From a checkpoint of a small transformer trained on Wikipedia: MLP 1280 squared ReLU, normalized queries and keys.
Each number is 128 + 32 x the weight over its row's rms, rounded and kept within 0 to 255. Layers, rows and columns count from 0. Numbers have three digits each. The size before them is the row's rms in percent of the matrix's.

# up: layer 8 MLP up, 1280x256, rms 0.107, rows 804-828, columns 0-127
# down: layer 8 MLP down (transposed), 1280x256, rms 0.0465, rows 804-827, columns 0-127
up804 095:153167118129115152092163133107119189134183165096127131123134067127149175140116157108139165094165138160124071126116119140106078107160117084168127106113148155164200134091132201149090135152065105100113125127164159091120132127183110176193143098077144157080066068138134188206127158173134131140142102105146092156151114079155074124146090149143124139134084101207144141110049095128072159199159
down804 093:180129151170116127155115137097110128076136147118185155094168091151146100182130147070091182154128118152157166141122117104115123128183121132089101141044194109101185157165088101118154109146116144128112142123125101117134162073111126116085126141113127155171059100206190110087133147093125147109122065116095144104138102180132144111141154125143082150248154071145121089178156120125080114082131
up805 104:105143138199167088143102151151167056078166109159103077104155135106147118077108178126060183142090138101138130131137116151139079098122170113144122123124154208171149130153170152175181131127127068088077112130151157127105115126164128125135105131151120152133150100160127128142156150131093161179180155109118140150172083085108122099114153145158153142153090125138123142092115149143184107123117
down805 099:140106100193086167179091105162111139126120101120113133115140108140127103119101079095145172169080215095115113173077192186176118142148122144076085097105150134167136125104135093179116100099171058060153128120156128157038117131172148101103172155110125170092138100129108127189092175145104113095155160108125141122148081184106101083140161122123169153173142108087181061072135097110236121105103
up806 093:077080102115159166154192113079140125146174116103078094167127161157129186108178180156108140121141108113126092149119073119088122103137131131086091099103098115160145105112147142149153146079042126114088140173130151133215132169158140142148159125078129162182119114085169157054126146149136119153111119077164096158122153055111085163103140178103121077100106128118139142158098110109162158188159
down806 098:127117142141143138142118105138164127177111091149184114122141144160151115158053093130175103126101136127147080151153116116148137155139164110169181128143149132160091140190168120124147110194103101126159136125098157159084180105101103125136154111154102130099091126134079188138182160152137081140185114163113103133203096120169169167118069139124153217106170134121112099129162144107125166100056
up807 091:100151147105148137140112110167161172218062144136142112109107157119124075139151165195191146137148151145114132099142140091121139141066146183135115114145124138074069108137114142147133114152164143025137144071131143165108149091143126147130102151179121099089122092098140128172090122120116084148137115088148112173169126084166174175099196112154157133158124143151074095159116111099081139161102
down807 097:138065105201063133120129088170145138120167198183171173112117148117128113124177132165171073173095128116165150158085131052123165109078159087109135121117117136139151115117062185136120130196126144079103101175211048133066110107084093115105158151123138132152118072110092129118102093091119109140121137135115115127125123161118138127082111156078170108093112135106124142105192136117117117097127
up808 100:106147161168148088108116079133230186081139166122073128104109140111153138089159122130176157119104122199140087131105138097138172079100116140127175077092106084119141163135118136152132136103087179167089117074026096073128119113139125213128113111148130142158173148141150148100143138125107117099120095134132074137160131073186113135120134062165137116127147129094133107147120119049081157067143
down808 093:155102100205133120101128134140081099133108077099120144152152165124188140141161122088167218071112064086081140125140159133203041176156137138133114071157103141176107147175131099195081220134171136145175120088092160108116134187150107181104119153115145108130122083135139183167111146122123133141126178160125099144128119182113201153121162117122106124094145125077147114131128139144135124043080
up809 107:120114116082150079160126155108134199133151096153194124113173127129143180165141128156170113167120115159149159101132126118140122075170133152182197077184108100188178174148155114147150141100122138151146076138099155170169109105150107198148121130129145038132153134148118190118133104183196138171166136088143136160085179095132165146165110092152167142169102168137094140086116147154153114162124
down809 105:120164167074147120178105084122188190096156171145108150170187109142117092075113138141120146113134171132121192123109131189105058091150134141154137089112110091153165128146171135097082106123093096117137130128094132140184157130199118130170137161106172131126116180151155137106121114129135171117133116128182141121093174111095130071143096146140172114149081150169106090111128170107150213105116
up810 101:078124091173110084120106084101106172163137123147112132129156133150121124118151095106145114066139170129189104114172081119154104151094151140127179169132099155120092177151195143151147119100126059136158121141149167072111101131105084089123147127101107169139141173092154124187178099121130137114103166145142115137067160149079134110099136144138130189182174096214129153145185125148090091138126
down810 101:159094148132103071130117166149110139089131110144135134052123131171122133105184165100150106074114189097194109108117140108101116132156123137174158178137108123155105093040083131043147107136164109161056151157143207164121107087145116164139114113142119130098161166113133149123164057129139188100119147144117113137106134136083142144113153170111093120091156079152189083138151139118129101144093
up811 110:121087099158107127143094092191166130101119114073194180106136141196101119100130188129119127094128129063127077143136118107112073084098073111103135141145099151075123132112070138149112125105107139138182112122136120186131208113140116154156074130146102189094117101103119107122062089130108064121174130086143133102219136107107122160077162163097156206107123138130079143095116175129148100173125
down811 100:152090103173077106093131070145197113133089066155138107122107094135108071137154144152156193158093063094154114114135143091082122083098110160146116092135101110104141137157175105139108180157148124128104110125130104090125131156163144140170092085195186116145162104130077099093091132080117170163157151140147201110166123125155112130150124156100184134092125162147059144157111087144099118114181
up812 084:095097115075178120157119100147169156097134088144179150139123117181216131091111168146126137117099132098154133138163159106137102125131103057181155195177140166152116157124106136080098202166115148138181117171145173116124078094127123103148103139127125138149115092142157102114189114110089140134131129151119107119161131133193124148118153112136136161151112159139140138140160143111101186148131
down812 087:087106158141059116156171093077127163093141128198136067128133124115112128193163082124056115138130160101129110136133133189159124051076113170116082134114100134101121139150181151104126117174173068136195128149133090098133131187162160114119098078133158109157172156147095107119110110221141149106138120076122088087105159157099196178124074142146179133113114148146178067119132093078120073087176
up813 098:112095122128147147134130066101135122105090170134118131147065144184089156177131089161124144082142152080176127126082098153080089075095142072106164126120161145075128108168093094183117138074131090066195092079156089140151090118103132091122139164128155170156169102202102064104141117076100126143065135125142092118087154094102131161092113125134117093079165184137106174114151133112093092116111
down813 101:153093150094144124170154114159149094138128140115139098166076070105079148153132045121179167059109139119219183139145113137150140067097131073131153112086121165120141189204127052126162186110143130156192142110164135130157092113103121101101155146138160129157099133133181119136166142081134093084117157175090104134082089112067097106118176103134097145135120158132172170098134106161085110140178
up814 114:122126153158120122130095062092105110099104116118170137107114110037138146103181122147176047179106135151165096162122125157178103176114159137105146094144117116147141095117174134134065158102145163134153108071192158131114102209037090121159175104097136188159081084084128165159134120066131173156204117095077166098143121116102132114126073161179099139123148121092117084194165172097134131092069
down814 105:160083112122145140070082085126104108129138173116118118136102121105097077178157138097164170144142123157135139204151128205157154105145176197155137105138134049145093142196176093160134129161111120127145123157147180125138080130156140199138086124146138117111099150119142154117174078109096170091108107169106097127130157143126090101085127182168223125100114122127134139141180136115095145097106
up815 106:092092140134166157158105063187105129177146157088160067133111142071145140153129134201128165142141153187102149167151088161071159134103074041173099140119129107124085074139085165135162125147150120041096147124129158141177131133157085156124133132148132183120161099148195178164100122139103098085151097072097140121154160113124093178087181075117158133091113168097183144154103211061087131122149
down815 103:105122149132112120076130064098133065161133117178161124105167131166127155120165105181080097133154149139082110120155109133110088118092119082193155160152108108096115197090128107152123105160139148077138171155144080134129113155124068073115129155198125174157105086093179187166087136175106135158107072175129220112086163105085107172113145215167160101117133179105161148141179134089153112188156
up816 092:065116139172185125131180114170117163103140089198113129058157070111109104146174124105161091063148060107173156127074138095125098118101071203123174127165138141120136090077185157131132183117116127138094147118107139088079132160158063095173141145135179130144199117124126126147147069182070140139096142150171123143134102120116191108140133145097125154114144151167094109062090100159146130183111
down816 085:166106129132101147141072150093099182217136119116151102116100115154154121132094095077120067119148078062125131132137140123102076140129205137108142123128174202117092132161114111148096176196138138188146143122167111150132155143088155147109141159164168126142101143078101136166115140126106141108138096086133158126147154170152143088071095093149126138118112125126078131140082081117092170117103
up817 103:171121155096132069205152118176151172174117156172079171124090139135125116117194107115091158095147125118125119112115067128110107100155124119096087121090119150144125156147116143181109136141094085153120116157116168121174127111142163117135101157089115145113092077213082169146185154152198071119120157183099137128110090142168164113082162159117094146134150180161124140136163121154111060120118
down817 102:136098105145117063136154130097187165185072139114066157192120164126141096119186155093149131128115087134154165129085052155107129091106152122122095115102128095102130149132110155145136147128129060122120081196120109162135168130173185140122114151153078120111104146181115187204194155142157100076156185163127121169063135096136080100171195102135139153184137132149036067083134099140110084170145
up818 105:061105168176107113164113119147145128096131188113069149168096110132181155065106072125126144131159197120103181158129148150159120174118185121202125137156113070130148107100169155194130129102130138125115220038130163093154117092139148134114127131129071139101130116133134091169115213170104113169076146107118121172118103143143112107161102134159170131114125140168085151141073033136113151133117
down818 101:124120063214166126122098101096114098135153159121088169125117119135064112155113062082086143124151084162129128112086183120136103148114104136143125145152160115155120114115132121137064110113140090107117119161113141110168159060120145176121164151092105143183171200137184043158095120135121104093146129167185134143092168158082150136111101147133134068149158174100121127157111106145101112096112
up819 096:069123146110113089121141135151114108207144109121104116123222180073098088116081114074124122106162160163028080121099087173109130133175107091082099173126141098127097111126094125118092177105146174137152154168067104109114078138122104166146095123140111127104094101125159122116133058114184167089096177116096099160070144064115085150149117163099093100119105065124098171112152113036160196115132
down819 100:159159106178118132166109154146176121151127193162165086060158128154118132127138134176118181156119112107141134142141110155049121086116100129129113193135109107085137110163131126144125190167150163108155092106125166162159118147101155099168111163138116146132127119147096126128175160115046173155117166150169094154141113162157175143145143119139089093118134163130136142216117090193156123170108
up820 096:154110162145120149131157126139184182078109092181134144175098144157104078132165141103169164113139141128141175090125147091120103197152119162114094122097163139123089132108102164118173151089093123154113120142119091074101093159086076186122138112210069124141159043130092123087113082160108162081112150071058126064098101147154112113153194103128092137166038076133112107130109139130162117134150
down820 102:107117052132074099127125130086112113124169135068091167147081107162140099138108152090097112144117112184096102050119130176110095132105097098140116136117123131141122106138163111130117075158103136055080103119193189116135161136112177088190119126128132130135117100120071133110108146137088126168118100225102134146126118127056094153116105135158117183117148219137134144171093112209140108146104
up821 093:117124113162089169119102164086152100122069214127145107178133140125147143115148096146127172121176224114165075091162145161091075171177151160146165129088131143091124069084117136146102145104146145131173146077064160159147113132176120132148186147125147118224102100100072113111090172140185163123127157128169093074114092075126121116109113189116122161132139142083086128118161158186026145124057
down821 095:149088115152131120125100110134084072134167102107139155119115080135162142160101123141118095110087125132130139135127129092160081149106141165104158133148111171126161117144081139112136085160087173122168128111129102183165162144111148083104091123136111138107150146162149165043202134125167145191144167135183086093106140140104123108099114136159145115184124168085128094177123096129172124167054
up822 101:148073167115125078153179140192142159191130174109133111161176151069168133119108098135110179142137087138136110130139099103078121133111133045114120113122115148114140097145149114190133136207179188131126119088094169117178110047092098106126136172128146141176163156162140150168156128112111122086097099092154155124087103109083120120126139156103113124132189088193138191147138124075139015082079
down822 103:111075103185128173074058136120140090131140118103125113082119146116121123138145148094169106123123135138101144123136133194211138138157113156123134163078107090115168112124155142091117140104146153101089188131127176109061095132118155109128113178091101195162149120147130136133140147106161106099114137087086135105146075091068178111076144170137129147153148110158215071149133167059160121145125
up823 100:114098081120163146078120104100107047114157122067156130154134127105090142162143133127118201136144150139091117104102117100124118200099150049128132152094135118140089186137153155097097112097119118153140097167105152130137156129112150157191127149158122129130102124069113115187111143147120157101117120148166065139145145150152097072060173179151169101108108184129121124076155065154148119123182
down823 096:163109068132121114038112101124113050071113133105111098148135143110104136048133159206101113113104158090126147138122181095173098080176169120120134131172128104120172109156109124169123117135100137057209174123129159170149158161149155118084092180100144200159108145148137118161096154079078198082088108101155094094129207127043182134140145155114185108156131135154150115101153107197125128133107
up824 098:147102111105126091189157099216071102102121085067154126072107116204094130102107123093070078097182159105100134162120077161129163154127128171130149092096144123174077122101114154120128126118139150109161130135102155114126141106124163115133143198175115072163138112124167106133135165119158123081158135110168104109140112159188064032088066179169108130125103158135147151082094167104129066103120
down824 099:069118113147124037098111111162118123211128093077116189101204104140120147150152142162133160120105135089190092169097135152135109102146108101161122155116149070138154133102127105142174158127152146085176116195164131165135106076165136141108183114098135088196152119119168107106160130083193180104159138142116147092141122124110155117149162121165107068156094120122069116189169076099104185157150
up825 103:125192094156104071121139126180161148074129156147117121139147158158117089138142124132056086112070126126135102087127107076103154130120164165115117140118113086099097111173101114110134168122164080109092098138142130150161141132137169124179123131094167111102083167128113119196132085086157151144138178091118113127144087124160122187105173167152182160132101132174097143148139148211060107117127
down825 097:184126145133068110112140126140155156112076172170074116092138145128136167150142104160101086171117097112146102075119152192076118126140159142156108120137151102099123150114099175097124115139146134141097109131164123140096117172151130142137161127095169159102186142105136135076109089159098158100138163081145104178123139135113105073093167134078078181132108206117157075113177104100089105106121
up826 099:150151109166068151125101132089107149151130123168149106162125187115149095086094144138135166141159098119064172105136170118114131099107086150161158119085114127183122138091114105148183090132114112080176065096136108142146099139098139087165122109126083116114135094182167088188134091155091106145131107143085150148165147135057136120150151137140043147176156143149106164093143086199143124101110
down826 102:108149109181130167139058086171127149102111146150148120089118137117111204160111109041128145136090159121088127116134115099149101114090054170169093147075109149163094088035143108151127142084126161141155169085115159020105107140085136135107094140140120073107122139179146185122100112131147142146091164133115173146126110182126125113144107141139109156123126146151176136091124090152118108100143
up827 098:125128120071144168155122109147144148067096129110112082202093069102164097128178137120081089120108123108120068155111158157111151157130159168119138147114131063074112113121165108155167159065099129156157161112123141082076167143137129114070116099107117113093171151108123128131125155186139133147087187158118165131094128145191167116070132132110098178106095113136177115073090080155195088130097
down827 103:166162138107125117164123167082115181185102127099059140147105128081100113194164100186104063067103109113178066107090135104132164165134084154116186130130114131135118169067115180168128131142123217173121137136158107147083180164145077171148075173071126156128126168150119138110056072176131140137124086135173151065132145094150090110083149155110109136200138129139145114107163133189129136138132
up828 090:193130092065139158120146132087152144168123144188126138137145138136102071078146089166094103104137140145162120154140143109163088102092151087167123214128047145111157048103178189115120089111124145110138196128103117113120085167118098126086175115088121199148205133126160140198096135090091123145091187083124122107162128124097127152128068125122122166125082121112110105111169114128121082126116